Weights of a small GPT-style language model, trained from scratch on English Wikipedia: attention and MLP in parallel, a variant of SOAP for these matrices.
Each number is 128 + 24 x the weight over its row's rms, rounded and kept within 0 to 255. Layers, rows and columns count from 0. Numbers have three digits each. The size before them is the row's rms in percent of the matrix's.

# up: layer 10 MLP up, 768x192, rms 0.118, rows 233-268, columns 0-191
# down: layer 10 MLP down (transposed), 768x192, rms 0.0998, rows 233-268, columns 0-191
up233 086:129147109154122123175105136110153133130096098119082097147169097140174118125170115100144155129125128166100086145140154097129142170185136125147108161149134197126136129113106135108099096109085138115158149145084136073116111117178096094110094133136125116156129139126126126079111128122131150137136125163138125118122105138124143144103089119118168137139142112165121142142130113156103108141116117134118142166094143140155087101098151140100145129132115132100134093155092147139113121112174149145146121092145141092147095184121147132115113135093129156106111133139110141177166132109142181095
down233 084:131136126119100128072137156123116169121133129170125113106094179115123160114109163132118126132168110096127144115194111120149158152113133136092143096135132122132103128175130134119135101128129127112144137154165149115123100100111116144109112094121097114110134120135090115071089155155131102146157107150108127156137105164113155141132120134150107150122127139139150126133213142125088155107134135149126119151107123118255128130114133129123114116106086132120154120128108164108136133098146164131125119104097115132126100115116153148085148110129125166101114092129134103125099132097106112143
up234 088:120126125057138151098119132154143130147169140102093131127126138122148115146094101128146142145128126088163101092093154153157166055153144139146145159159151157143115114139165147131117100164152119094137153106134124132135104122167101112101137144109112100137138136120153105113127153121125099124142147111140100098118098146148182106168114146089133153121099163126098143117152148136113156089099137098108126133133135177122133109137157111104102155122148136128138157174116148113095140117165124132082119133094127106132092137154108067102140133165129124111133132123069174132121081161105176125
down234 086:156121162148120120130180125123083130125157127116160138131089111127115156175147161123125082156117133122096084153121099129095144185115120150130119085160134104113174121163096094107099138135100093138087139148108138131107144139107108145124101121171180132111074066115110195145154144134110128110100115107089115108111138138074091117097147140134130133136116069102097135103118137108131122148119137100108118113137147110161086155133128165146137108126112111162132102120149098113128105113104097144180107128156129130127112129131105172135113153104128089129138140110134089120151112109148123121
up235 110:121132120132192138132095087122154143103115107139108160094147127089149140112137184120130138144101106164158125120138128107112134134110088109145092173109178090117106112155140123147125122152155127130123153122136133109140129129123136161119151162122098117131104120144120148123144118107133084142153176096101115177133133136133086090098112126094137114171105121132126117077101124078138144118103169075141140127139197168098160134098138121110168132115139154112133076080131170168126112120150167102164135114099135113097132116154137116165111128151120124153154114137140111143147142176121133102
down235 112:099098106125122160152110097113113113106154120108152117161146151137133177139105167127151089100111138139191107141099110128084161111141112095190158133127108134121147146114170111113116096116132133122123174155115110147122144159144106127148174134128166098153152133128140125104130136116155180090146086135180121135134144139149111100174100154156132127136120099093127073113187115142104154129114152136121126150147138150135098154126131125111134109135097141129141109081140115160128113106078118110112149137122093169117173145129180147119129127114114138105091112153107102080135116160084132133
up236 100:114113104090120089109140138107181141149088115143116134169136125126146152096156141149080115149072136151120086189134139089128134110093138145133092109098166121153150124092134108128146090157099147171145140102118100131149146110111104118149143162139109127136099155148161104128135128118155128175097101162099130155087107177135135123177140115132120133113121141139107104120155133159089150133115135180142092146108103105088136155155118131125150087132116137101151161117092117142105185096122095125078122135120088112129118114193107137109151142118137118149121156126150133128135109117155117127
down236 091:142100119125121157102122122147156113162104144135089123148066161141126113127109128117096127120099103124153135136133117093148166136151131166105113086124142107149147090119143110120175101138110144117125122114134107146133149092121132145103121098122107130156114077123133078096102168102167138165150118134074131147133111124112128136097139122140136168152142119181117135139112107161145161128161132156123136152127157092198134121144137128102128143110140112091161126095108138090192175122111107126135099183089139117095177114174146113145153149109113142136147146117107089085128127116139155089
up237 098:120142145131176111130169170164136142091137143112117119102147126120132133103139089110096158092104082118121125078107150143126140102107139125160109148080138087125115174136143127107111114147123156161059121112135147170126186173155133147119151138138139137111139127126109111167143118137152152148092114141085131116103121157109140092103131146121109120138148116145124186153108109088124156141105112127093139107122100075099122098148082130117121141138123156183101142090136128163151168104100142136124155148148121147113104151135101125162123152109155118123117113147127155184171149107138099151
down237 097:121142117150137126126133139155150120125126131122143160068100130166125101127160122120130111149062170111100108075136160152135131168138159105116173141063147161110146094113151153154132094159125130103132124156098126150139107105106113112131122097136115083106139119125097137153085130110163155148170105112066136132114147144170139097147143147177143138111173122140110133138126107147133148134103101131149124076105140192138113133171131134143145141136102107152158138130185143127156119101125118148130122108122185113159137072118108133123129131130132119125108108118153105107103094097119134089
up238 104:122130088117146112120137109140123173101125141155098119114128098151134123124111134108169184136162159163115113091094108091102111098159168122179154147101095118093111132151103109137100124094124139132158097134098124120151133129143124116144162123120136150200086140089108088154146140156123141176179111123099112158128137097131115096118149094101163156159118099141134152118147118180157119129112133171141144140170171132135155104113090105142128112099087128142121151103162156125097165138138111110191114146106119139119102123156125139121111142113146168118105114130133135131119107127169142102
down238 114:121141152138142135103144141115093091118128105126172121126127109174118093110107118095162100143172154153174119141128108074117140155115135175115154098075136120131154129130115119145098132157162118112122122168082154140101157102155121150194108132093127114119088099113130132131160118127125127131193128049154130113149077120150143128132126147117130135130159122146130120089154124140150100108115142122094133110134104088109130128152114144142165121157095117135108120117156175116151116120122148095104088123113159158184135136155144125104117122126119164105122087069146142116152148145151123131
up239 104:097151083133103125154092134099127124169157126117111155129130139071112148153130137111135144113067154162148161161141140132106154114199164129135147137105130153113109091106129128138120075168113148138150122122156144103154095093102143140131126122130140147155136131134141134132120116101174106113146125178101108093145090126126117154113113117122131095106132158128152118116101074106122125128133114105125127137130074120145126149163136137079126146168150157151110078119135196093150173123106125181137113119147110122122130143170156129163104136132120106132136126136142161156086146129189114109
down239 100:108114120135118153152108143138139153132131110131155143110126144121140143179095140143118079114160138125139111160161117094135123117111105148129099128103160155109143155159108146118101101121107131069084170078112094102112117164160152172137108124114133077145108107106151152137138120154110102134151108158160121110179130118082148105116132120111122120154131130159117152103091156134153159156094148116112120140187144098130133136142123134156116094126140141072169102111159114121094118083077141123129141103155170117169106155126117166165107167155096104102108150112133105156132122119094148140
up240 101:149096165125085126092138154126132126151160133125139060129103174132122137134133132117115169121134140144133107129132118126099151155129140131148095159151093147135092138130123090144153135147133144137164109118094110129136113201039134116111125121119136122113152133093135150173109201148114139103155174158128093156155163128132100169127140094067085130140139137086104094098145105122115134110092130131115140112119142141165125152148170094144128109143126113144118156120080157141107162156106131130113153137137129136086164119150130126108133099102145130126143150108108122107116077128127119123
down240 095:140096154124097112135103108141134121163122074119092127120088159120144108122103173124142111155139104155089165132116156140146191154140128147187104123130148145121123090176123134094156149140152099138146110111119119122122115125131145123129105095092138151095143161106122159187094072108160118098180165151138071112101080104111074160152114164124142090160127111117115083123150135129104138112139150151127156142089092146099119131156129145139168138151125113158142111131115106107186148123140126135128114124152123141132125152148115136111153125125129141141122101116132111133124094104089127091
up241 105:147099142109129119145161124089126144094107129122149131102122127122128145101110163140122124122136111155099146140098161130135111119159116154110161167115146162086148113109100139120155121163124170149132078126122182148143082145151161119158117158125110107104127202161121129148125123052114118161137127114091131118130091109108103110144095090093112107133148131124113153086099129118117121064155143108112078152109154123148104109106164111140107128140089114118146144150094124162099133082126132088096144106116175099156156122102155130122118143112121173123147142134137107163086110123137146152
down241 105:145143145076093130122138151107137145134097125106086132165128125103138114133098135119090141120115143167132100133136135114107135133137136143126142140085140122121155122170135156090180087110126133131099098088144141151170121128105114122155124134137092131078172139126109110086107101049129106133115131139116129100124098121118125179103102122154193153105148149097124120106104158123086131075158160144107122163127106101145135166117120120132153155162109140150172142144141106068127163140103113091147143102153119115150105144132163151149134132132069178121111131118115117136116129081124127135
up242 096:154124120112126143156129125109151164127121119113101137115130141116109155147108155109115120124150144141116170153095149110151119128098099127157090141135170111136146100128108144134150139078119113148105135106146095117132127108176134098102122156155135131157124141128130159106159108153106187112118111129125138129108142116140126137193149129172123144083093117137130091140112153131148145125129143098136135156102143157104163107122082082141093138166210136127152108139105111145092141091147121142133126078112147150138096177146112152147116145132115180101088148076114125075154121113070160114
down242 099:140110138115112139111146125139129217120100136154160093148115163123131124116144110126131081116099110111114106155161134132146146154142131131109160091139129131168139124145128144144113070172138136090116181165114115097113127167091145145113150096142107081118134119143080093140088098133150110123129109137097119108134145094139153124132180142126110120162136121143151131138156120119121170197105141111120152066153139159126140111092148142115119152099184124132126100129131129139125154130147161099105128162133142116103115098122160105143155081117090126141109122100126128070140164122144134158
up243 102:112105099160152137126141121176122112162131120142128126125126104144130145168108164138181126178116100160130142123139120127098125110113122107121142114161122107109148120145113100151144148142140129139086118098135146178109118143108159111170164133133157123056103121117143089095154124161128157120144133155147115124052136108166081128153115120115148083115145124112121107117135124142133114132109135109165109144158128120100141108086126118128147123140104166118136105094127162142115139076143093107133129171131142104157095169087069197122161112118114095092108126129151146138145120150143082149
down243 090:092087120120128101079140146122110065110127129102180099156122112134162118100136145141171116087116161110102143099100122135167098100149106171106157114123126153122136061092113110142133155112165125126130125144104149093166153169107122130154136120175150176128126118093121147120129137140137170100150115137105132166139134158109145141157161148142117125150120080102143153119119100148124108111133127127106135110123113166136155113093136130165153134129082171146128130173147152104125153172098125123154148170119118122067131162101143110085144132125119169122114095114136125100144144145153112132
up244 102:091145140086152128136111130160141112148102135129115111109140113120084140142132122141147174120147140154104120147099129120179136113166126162136089106144141138110146104126079124158143110143108099145154158107093122102080115133142109106125143144139092158158085128176124127120150119111106125111184108139138120122171138106124106117161161149163094098149125137135151118099131127090166177121114131148154117157107156122090148159098107163124107094170133160105105091105147077132100138150147138104171105128120182136152102139120108115092124143163123118090097095158145089122138134150085139155
down244 104:122156142158130109112169133126139094084114163134099137136117109084092119105128153108094126088142110152121115100142150125153096113144135104116152147162122156119152136176122171123174115092113162183201123142170108144106124166139155134103105116140092120129135150124121120173114172113121134125124141109138116129087134116085130108151185151114132103113089154168154130132104126115164140141148129118140163160116136153135097132137071120097148121105133183123083111142108124146133131133140130079140153142098139108097122152090113131134186105176141090124127111119105148141145108128121124111
up245 094:136140127142149130083103101113130157144105148163172063137097151171138122118124134174086117133135147142150128094112171110118159129178106146133104134125132143117110159161107150173137198118161106116154147107124136091124144140106128146137116135116113121118177125120093142120159139141109147128124120162100092166094145110099152073116155122124150070163161102157111145128121079117117164081128117105095137110103149147087113160149138142091114138116144086163147121109120123121153181156117094125143154156155148112130118129156143123110130113164123136138123081136121155097120131129125131151
down245 094:089159162112159129121082099152150070089131116159132123123165098134118141115139092149143071118103141098140142174118118149143120139117106104127102160111101095090085145113139160138184119135130099144117142148156140139134145115145170095174161116143088099121123108174143086139111118092155112112102120128128120135144131140149119126107170144103126126143113148133152151151134167112141162134118107127122101135104077143177124107141153168144144137116098145149131155162147111126150207116166133160140145159102133115125110132115128109145145076139124139117102176095160137132139117163122133140
up246 105:082158162108135080142107098110131119130129172107127141144117194138131122159155095090144103146131127150151136151149151107119122116099139101126074167131159117111118072159126182149144080110124144142178131123122181097139100143094138126128137164123150106128150173147145141112112137148087135114111112171126103157161100128118108121140161141149116096137115143143148128159105115116105088153151140148126126175172120137127138120155094135120087111148096096143150111120100134102123169137126116139124135094059175146160109119119136134174146155127132104113112126109126128116156125097109134093
down246 113:166163157151123122127154153158104098167101113141087169130141090159147123110134140133059145108170139116125129192123100111133119142086143128092110162141138117122120144071134102104155127127159115113165121145132166172157086169157087123129104156130105117073123095174137128129103113168152132128170138116115125093128169126164122117107172110133138126127152120135142119183123138144132109117141147106130159157156112121113110148169100133128133162103136151105130137133137115079101109120129120157136142136099127110123102101102065110140124134140109151110130094111161083143140130146161127132
up247 099:149164128169125099133150108139157107115124168116154081141092142114176097171113116158161132139143151124126120110108151124115155107081081115123118096114133087116138099134149095105138119116116133132146151157137075142160104106094124097142138151101132122143072108100097093148134139134097104138117163130137159120114103117140118139122159107122127141126083132092131130110153142068116090103142151163141105147124142101124119099141127118139165075137157132116087145130129139150100107140096142151172114123182136130120137128082113116188131110153112114102134085121147132146094143090093179154
down247 103:086107093143139132087099144085125095148127102169108139101097130130101138146112153151129117145104126088128124127130116148125154119146122162166133138062146174105138114156081144117140136133118128141134109107130097105153120162131092117124170155141086143095100124161172142120090165151178115119103120112105085122145135153111083132153091137104139067144138161114133164144138158098129136145146151108140118119140152104103155157144141123139141167121091137136174124139092105128157135115134178119141150103093111131159136150119185082120125124147158127147146105134161151112102096178121127123
up248 099:104135156164148157133150132169115132129102137139102153149120136096157113101131093104142169146123119167125120139180129101126130137142121091114139136125172133119123141147147159131110140104125139093134137169097135117107140111138104096165150116089148138154139133142123116165103067138192137140122109133151118128145155119104111097111112138138105107112128070146141138128163143085156117099132160135118128088173126160085107120154124108111107124085155114192128174114105128125110094094115173087103158118145128134086160084107126141113074150161118172127114124153122107111124164143149097136
down248 107:114125142171121102141118149107093116157135156181166135155080126182149137126104146150109144161144124133130169153106092113135128101118111114136143144145110090151109090109122145151152120175121131117134124132106113110122136119131121122174113134124080140115155096144164172080104133108076105121181127071121107094122128173130144157122168130101112116137125099105118139126133116154138099133145168137115142166096121100098130137131070126129180093102114104147122148136095142123126095155117144141158134155188131080117131129128143112122134093110132090132085154113148117148096168113097111142
up249 104:123109116153129117112154138116119122104137102158132150088144149099071167110135111151138129134104119145133114116138115141127141090132147132115141186119144083144154178105133123137172114152175132143158135112076122157142090091156072160124154112085137119129126112114107167076108184173129122157123129121124108131135113135128132132145133096122128180128113114129125173114152103120145131114162096103146110135134136088113103150124170101133171133129113107099102154132099174095131111117115146103108154144126136162156113107125065104121089193126153130124107128114099158106139130170139144152
down249 104:168142161123126111118114097145134135161139122126163135137119119123203145168077085147111081126110086145172111129152129120098148130096130165137178122128120141127149140129129100145125133137139084110105113180162121111131137102108137074132161106162107132127136128155120117117160153094142094114116128090148136145166089141128125137128107148108140144121147143126103128168098143107140100121126058118114147112195128096143096129147111120085120121144145105142089146111092150127127177145147161105147124100122121146168133134093143131111119133119080146165137150170165134133099170115161137125
up250 103:111141120103124145163100095127127162120152163108137084145122112121083179120134106075126148128158127084151146086128125104145121102125117140101169165124168103127126129104119135088140120075152151147153107118104156109112123132106097111131126136148133174159111166109143104120150099119122111124143099165128117147186141108137133120159115102158095128119131168161131134137154117094114192144159124139106120140127124082130087111084139084087102090133123171161098132134161146143110103133142160103100109135129110125104119130143116104128106133120154135158141096143123140143115127079073092084
down250 105:119150132127097090105135118133148116167095111094144137117137147106167099123175104128125127124140111132140118122109115089117104126151112145168119133156089119087139167111168159117130149104106098091157124141158138150127118130072119082114158089126164130129157106104153177163108122135163090137113121143137111148143088109103137128110163151141165160108143145127115136135130115155111111081150140071187134100149063086125127127131105101152156130120138135121122145095182143101123124095100084111136107145144106109138129165097162124112124147157146159103097129119178148124148136114147158109
up251 098:117158134176108127166141123143157101130116110130109121114107102092120143178116113186081126171091156115163117101167122131105137112064079164088108131150109156113107122133132114144142168145124114134126165144156086169091101168098134122122120109114157151107115096120118100094173140115122175121132133113109110150128083168177112081164110110099122120108120104141130115121151114118136112147173144143135143144157106113165118107148104133137130139144125137135109070120154132134120124100110108125115090105092183094134088149118117162140112097147130149141124128120165118152113140110141145140
down251 092:119139166103136155066127138132100099117126094105122170124154173186120104114174107150138143133125148131114129092140124132161133094136114121135121143136155120124124145104141114137152140173168141100085164077149133096103131151087102148126122151095129121094109146024133148120073139114132087153110177113125120136133122111131098123112126196147137111152100128120113103133114153129138159143130141103130135120108103198094119133144129119130126123110108134132118124113103139135124146134136103112113182163113169133140133123091120134123156155121135089131139092161153138140105126115113092161
up252 106:104160127130112125120094134169169146127108097129151115100150163097093141091103089100140139096115130141097087163106162129153142108150126120111161143120111112158160127117118157094078119166144136105170156093136125127124113163149117093130133082065155140126155126094135115140108092106127118065108150126119162127100144142149085110118114184146178130118130143146105113121143129124139138144142078144095118157131128146141107125133106141106125141127107104111125121145079119111111133100147146124121152144147107152146138121130129044130090110136146136128168081108106129111161116171132129163
down252 109:163121112089122116155094173108143098110130110141133114145148132152108151133135126133084182128138143152109103115149143182119130119118132141138161112108133118165145168137122139154059175114162127129093129117137104131149133107114115173123107107115117177130150073111122109120150123140098122136120163119113116163150181112138185158128106099128150102151107156101132122109128136157138088087129156109135141140117123123086137147127121065200143179120132121165088148077104140120145136106156127110127103121104150125107144132126082131113132166122144104097163121130145157162120152115141112144
up253 103:095154110103110130115116150136107150150123117129106179146129109112148121166133169128116119168093153099108113100079111114134148120140145115138175105095119092105141107139127163124102137097116182137120141111115096149109136144122086087085120151140118138118146126143140119134118143127148131084114149098069117125101134107122170118177089139156111097130145112112132136089145185116179111100106087142142159154150142112130132137119114125152091132147140132123134191143113140116141149113093068152160151120139157103121134147125096092142142139116108134111163092163156118078093114171152118157
down253 100:101160126101124153116143164126170140157105169100143129162144160129119089109116161129094115116165100130142107175140112133162091134155102107131119146142101127147118113139162146123104150135092141104105096098143151141143087068140114126164144134129131098116113153171140088152110125128162146147135077133151155115138112113045146177136098119098134115126112144122106116158140141143155131123082145090121142129136180094100153119146083112122108091117127122127117173153108125127143080130130161132131165098145123129156127116117119129124100114139151121085114106104187102112143150112124087095
up254 101:100132153176112147139105131137098104079112110114163149174133138138154117097103084128139152192098126145122088138131154120131109105150119109110158123113123130163114088113143149115117103135149128122159149132100128100125149180146156119110141155095124111113150151106095113082100169110128132105129123135155159109183126092101124123165158132133126164183133111122141163129134156150068100113092144148086137114118141152139128104131154160143155140146136118117144137079127100105094106137109106116131154118143148113103128123130135170147084142113158141115161140145130100126155182093092144074
down254 101:116166150153151172106100078114110131076133132068130181075136155171115131073164135131130120125130145142134127129123142124104103138122105112139150103094151157117140107129121128124112114116144078130110140129161162109099137132113152093146156128116119100130137150139128109083098180142118104174114171134113137131122095101148142133095137061132120111154122116093139071122151123138155122146122140148092105147089106127091081134112159155132108132135134116118150100172104135071129148164156166140106118118108102143134159159108103140173133155134105093107145154123126123122132133131139132166
up255 093:125132143113109120117142138168120179127111117162174107125140149111137151082128110111140095131144156158188116168154154155108136121133117164143115166132117088094152186113163125164113180096120114120143136133110159083147135112126081136101134164120157142127152095129131129136077140107150121157149086128164115125124147104128111103141182126129089154105111108110164150142135154133132185094080104156076132114141107139112108138108149135109090116109120119125145111146164163122096118117092129059108102144123105150132129097125137138114105125155174125140103111130132116085118142142112129142
down255 106:116144113177078149146120131164117055141154116142125142129127100109144117110143122114101143160080086110132158109120132133129151131197139104118185099139130171137121110111129163098134096114158133121159093152161132118094112139073157099138141129129079164112129095157141134146114099113128092085198133135090130136114165175114119148099151109141139109133157116154095148168118099118121127091146127130131160091130104115133126175093144130127164123108166085118160138095105139155142118122133151116084132128153133120144121121123137135091094127155155147127137120145095137125121142121148121135
up256 096:112149094123122128152120125133062132128124112137143118157093102137138174134122150095146134137124105124078139138121131172123170120114122125121122132126139119085089106122106117124172137121133101133132069165130155110091151154147115115108099167086093155140145128104114137132131179116142158114134136156118093155135115120087122128123131134104172111128196056119128103123110102114127093145133123160106175147114146161129164121175072167113118143120172142126132175133089126135105155115133128119134145137126094105104145157151174111096166089140114111140126119100114088121093102148127115138
down256 097:145146132160095109120121110186145099131144123114118137117089128117125108116110117068147138122179045119166154143175159133143134131084112137155087151125119154116123112119126108114134144150120125102114100104139113117161090105134137135123109108129083170138172157173156119127133178127098134140103113108167134108106115162153163157126158101127069113130150087170129164111105100127138102135152133179140136114133130162122144093131169155112134126092135146133109140126108143139121147168131118138159126163124127152138140128138123089144150119087134122141110169119157160140126180120135150175
up257 103:080144083147151173119161133128135149150149130108123128123131113159140125138153141079126109157128136114139068141128154133072133113164108118121154180110130123105130112144103109171112119126122141178127122152137146091120132121096103095131175169109106141118113092122106123134129157103139116114192124089125116095120106150145152133131129156112112114124111092152124142116175139156135126125123135116117098154130120134176171143120117158125126154148163109122129131107142127112173140115121153110115177101215107108160116074121163140149110127113138103167182151155110107140127134101101154160
down257 092:138160158144105092128155114117130131123110128125093167116131149144126117142115138154163159105119096135110117141125135146148124131138092121112089148106104155122110092123084105158141144157133151114164179128159166124147100144118139142131135143163080161150089126129117086096147158153145107137153134128104132140045159106119119117101137084143126095101139144110091135185152110140138146144112111125136115124134138140085154112084102120150131105171100115154181138171108137113135117156093138146129130142192134136101104146127128139122106093166154127172114136146166152147124085146090105169
up258 111:100164133158136124147115118123087117130186137145093138098056149123169174160116114117127127093104155147112105182064123129113168129153139105151118162088118136099119113148130118090168106092171132112101104125106166115109119072161110097089137138130123078162164118112118105126142159144110129121103139128149162139103132135122130143153113155114124122087103166127108147111150130169162129113147130125109152120132146187132120108142118102133139149155129130140138116126094128139116116118154106145186166118108154117155125147149109111087129144126091118166110111131114112140148120092145106168
down258 108:126120140145102137077148175099121105145122105093145109113119145117143147150133125187120101167128154111128171123147115139127168152092126175124121097167115157111127149121104124162113131121105141148128103150123167137103149131100192130108159121138093121132074146137183129118127088126141121128108139121131099153095133145144167091136125101141077120120152116116112120158167143120107100134119131130130106135067059155209125125113147129149110141144140138126152097138138119077145097118080126146102145151059125161117134117111166118142121136120128154138113139136112130126138109106124161103
up259 096:171153115135113121119088092159137136150088107114104130164118104155120185171165106138148161154104153090093147144100138135161116137127155140111129140130132131137113157111139113140100165099153105136124136079125126153124100142151147122114138132116173081149116105101147126153098146118134118145126122122167104137108106119179141144123124117127180136072081096121174110135134111143143138110161099116116120092163122134093160159139152095171167155120137112164171096139139119161104129151149121096135119098127127179112139154085123128135122142107122109106094149084143065113156142127126117105
down259 094:131136123126102123156156116148098150144132088143144100082180110124160077114098121116155159094139086124149124142175110124116160152106154090136082102127124093126142141069181132131098101123157177138146134113117184113115125173124114151100112138167144130094160141103102133147150121145182150145152137095129115091109144119118137099138094105105106101148171164126121111115114095078119140115094145133105136130091169135114129144128139146129135163108129115131149163088137144118154122120124113109138134169119158137124113112142145130091109078148113143118183128162164134134115102163126125112
up260 099:119138118145112134138114104154130102118114117101150131169135133109146138210161109107080152161124148138122095101099132099142146137126127165126110160178147151121136110130134122085145110117164166157134113175114158116134134122143155168116128147090116177107128114123093142097164144147066172117094115115128113121114104129131097099130112165105171166059119150141092139115168121113106122113142109140121139152170119147118151143148104158153143120096127120158102100099103088110162162142139151085101128107110097145102131135139114164166118170105091129128126111129149118126156141139139107143
down260 096:181081142163096124126117130126136136113110136114112063132154090159140109151131108125123135183102116149138128173104138144140157162121151140119124118127145176131118132103119141118122133073121145106185148111122141142155123140089138141120148136114129126153120148110177167153118119138141087170153098124101103126146154115151122137140125145089128088120152142104187131161161144186097148147092145103136143146111108134155094140095094091127108098088148117181119120135160126135113104098138116123136110138166118142134100184104119104110149109091122103093081134140124130125126092154168146130
up261 092:144147079140145112168092138127154137122142128121111123115086128122114075162057129130120121126134098122169139155156129100101130125144140120132119155148109090108137147177157123154119108145152111137143104126127151125123104129080122158077202118128137125119094154166135129102114095109110104140138137121098160130124109162107082122098136183101120134151102163127158165158152114099099118136126117147141126130129071119124153120092147091149113126078147128109134151133117135134130145125118115122149150118141120179116153055133176133116135122142175178114112096165127121156141150119123133097
down261 092:120109138134113140100109132143116162123140100091114127155120136165153157088162118131127100117103138133076162100113140138133109121116156095100134104120114134123118088094112129062111159092081148121116158127160112101154143117157147079127133105161230142130129174127140136105158163153167154141122161115127085142132133126102139152130130104131131133146092142110086088153120135137169136121110153141100099120098157110149091079155140137161093107142122151162099088141149127137122104108129109092127124132135142136114165170106129137099121143115158161134135130110133147163130136163118099149
up262 103:152160109169135125127170101092147172147147125150164124127126108163171098115131076140129166128091144136140120112111137154102098100125101097116127150131136147100120113141188103109104142155110128116151095131087112116128107080146087111167135126117143161165116174112146111166103070147133100128123107141116118135142138103104115171139160106148103116119165125125109097126139129124104129141103125124138123124109116145136156113154147124131137149146138152137129139109109136160130140051145162134096125067113097155165162116130089124148136154172170131151131116132112186113137164084143142155
down262 099:151110147086155144099117117140167184137083132105127131107103097147088133063117095132097128122131153132174106113107112141136148158155161156141135107137100137139091078174119154105145070112148110139153132133153156167130153126152158118118122134142180125140141146138092150141149122120132103122103133125115132078144155103113106131116190152135124129140149121120135136164154134141146137139098139150119129121127133100142141158140180153131135114092164177166118161151139126125117095124113103095139162117108172135108111157171169154127146136135093144132085107146119113115144114138161075162
up263 084:173149148137136097108195126121102183104104105151170139154098144099106134138156146100145131092162124121128095093127082069116118146166093149134116166144112108104162134110115098156161186160155105115152150117089107135113128100154119111137162131133147115150127110144109146080129141121125182181141124141121117111117127130118129107164144102132118124124098125130144129127121122155114125100171137109147115095094129164130134130132114163121105146104119119149116149120097134178122098138069097088140112142132084131092113166169111124108112130160120093138110142133117165148096122135125109168
down263 095:139100115123136136175094118126141018108165125111094112087142124102123113126082125118140127156095149119090095133154129150118122124147168126132137114149145122098112125159105126141097138098096136178135099149128149144159113166153153148114119126145094098112101124120161129122114148140104151101117129122109113114127136134185133136121060191096138112141146133110136110096069132147147144123138127102132133106107162119135135103141146092145123121168163096105135135141123147106123150166174095130143179101122148125139132188124110125125129158152122115107141112153153102160148138131154126102
up264 092:204138125115167125109114100147134110122151151114139127163122131061104079089150086128157112102104106122151113076137151158085119142143138100127121109107120091087142106133161139140139133140115140117140101134129126104110113115129165125119125093144148150158126153115190118107126146124173132100112149108125114094097128149129132147184181143144184139137111132143150124111148098096130121123100087163129108129147116153097088161115111108124120130128161118146121101126148144161072146112117141094123163106090103113144129134147091099142145096167138104118111118135105111132174111140100111093
down264 089:068131140116127136178193133140140077132153050156100137152151115122128092081121122113074124120156143093136134127134135132152161151098120153143146154158131089146153127143152101154124113138131134097118178112161129149113140096113145149097110103129171140128166116149142094117135185100156152122103119119106127139140151119134142109100120098144141115121166128161126120145104116115141125082152106151138113085095137129133150140121131130130097177130121120132110123162084157120134134146106106159164108107173175147111114170099157144129145125085154111126143105153133138097089144099120111145
up265 103:115127132143141124092096174146118130120133081116123139111099101098144113135154089169106132113145120147126167097150126119150161145153106115129109116158124095126106133078159121154160130103155186171126137092145120147124140120139133146087166109145131114106114075136141157144146093137159167141108166106106169110130076141127129104126183159123099124108076107110151141106146138144148151123128138139087124145137106116106095123138137177148139084135125096052143190130133110150133132145089134138102114158139138116151159093128107122132114134112103135152147103091119116142182150116110127118
down265 100:097140129140148108156115111133132081122129111170111137145109144116131158137165120107155140115098124080113103094156108151162122128103193133138131165112130148125100124112134110138109173115096094134146094105128135091161139119159128151148073169146111112085107160106113093143098070143099149098137126124146123108139138148129163112182126067153117120124119110133127096139147105108124166084117127111125167137113118134130117142166118106134118125112136156124127101144118147131139105118109109086136162102169161072120086134109167108175104147141135114100151161162117119151127108084129083102
up266 103:140136171111102121156096117125153168138137114100085115089084096129136156106118098159101116121113163143160083150153141147086104133095099148167160141130095163115125087140103140168135128157109129103133121137080139136068158118178117084105124102126129135127072130116179131158103148124124133133145137171101075102113112118142136115158125092155148097111132100087147128134084150110164130163118123093135111159128160149129130129134125124076160092141123125149111160126136146083100162140136164134170144109105133122171124135109137096133127152134140140113126146112130137138172141119132142147
down266 109:138138129153196112080127146148124117110125101145102132098116135112116091136135128113117115120146152140151129100144111098175170192132145074129142097093145131101074147121144112107164112142161119094123122123163142164103121145107100103140115116088118135125152111167146130135120144082149170133106142123091160149147121134103111089125122152153148108145145104169107141131143141150163149169118110138140106123165102113103140160147150157130147152143077100090132110093148159119161143130079128122113071109150101129150150103104135120133121184102126111134107152093136115111120137136186117142
up267 104:141175119127148134164166116144141154164114136136132127139120124093150138066159103136163180168118093103111137122107127147109154109112079119170127155102097128120117127107118133116157161169136127118147163162114141156105171113117110136140120150110165112122118076113083105158120108130116111096145120127106145122103146135170153094124115170123171176102156086170128118101125147107113137161117114115135132119106130128112116138123111095161106145154144112102127110170093116119126123120123138130131152136080110131103105093172147133089150133100119106131170084167121075129167096157130111092
down267 096:102112109168138104161165113151105110149139111120140124134114134096158145130081110124113133109117150139133140112120141112097158126112095118099166134192109062138118106096146142143106139143134110135105132106154148100148120083131110158110089128136201107152163109122102097081113113105153123106111137130085119087182084139122156153153110100109090131127121098139130083170151128128194136114118101127101128126130084167092116098128165128152156120105122098124120097146145109148119139179103181147099173120132138124101155118120151114135128147103142117123112131127135102158137121134141145131
up268 097:101153165106106133141133130157176135122112127099112123133087123120131140145146119120173163136106142108145131105102156146107137148132138090114114097092163129131123085158105140127137122108160100065134090119139129163091106098147127139132114143165128109111114120126136154119142128129104105126153150142092126153089116105121134121107150139095129091095171141124093144131110131103152127095114168121119105139103152185115150117128078116178085114148128098156097107120091138139170128129132095125091076142145170128112129115139104172202150155145094140120133108160147153106185136116139101094
down268 098:114111138126103184151187087099066139101145102120081120124151161140145121104123120125096124112091113141093185128110114131142134105110173133126137117125167181112139114123115134143095088122119150112136130128177140111120127126139111117160134164148158168104173123120167107141117128110148098116175113109103090136172095174127118121126135174176103109110121143128113093157088109163120163126096127141132130117148145116096148138155171150113113128124138119123162143090148128102095128147126099138122125144128159123115138132114149153122138090117110145170134114098153109129112102111191106170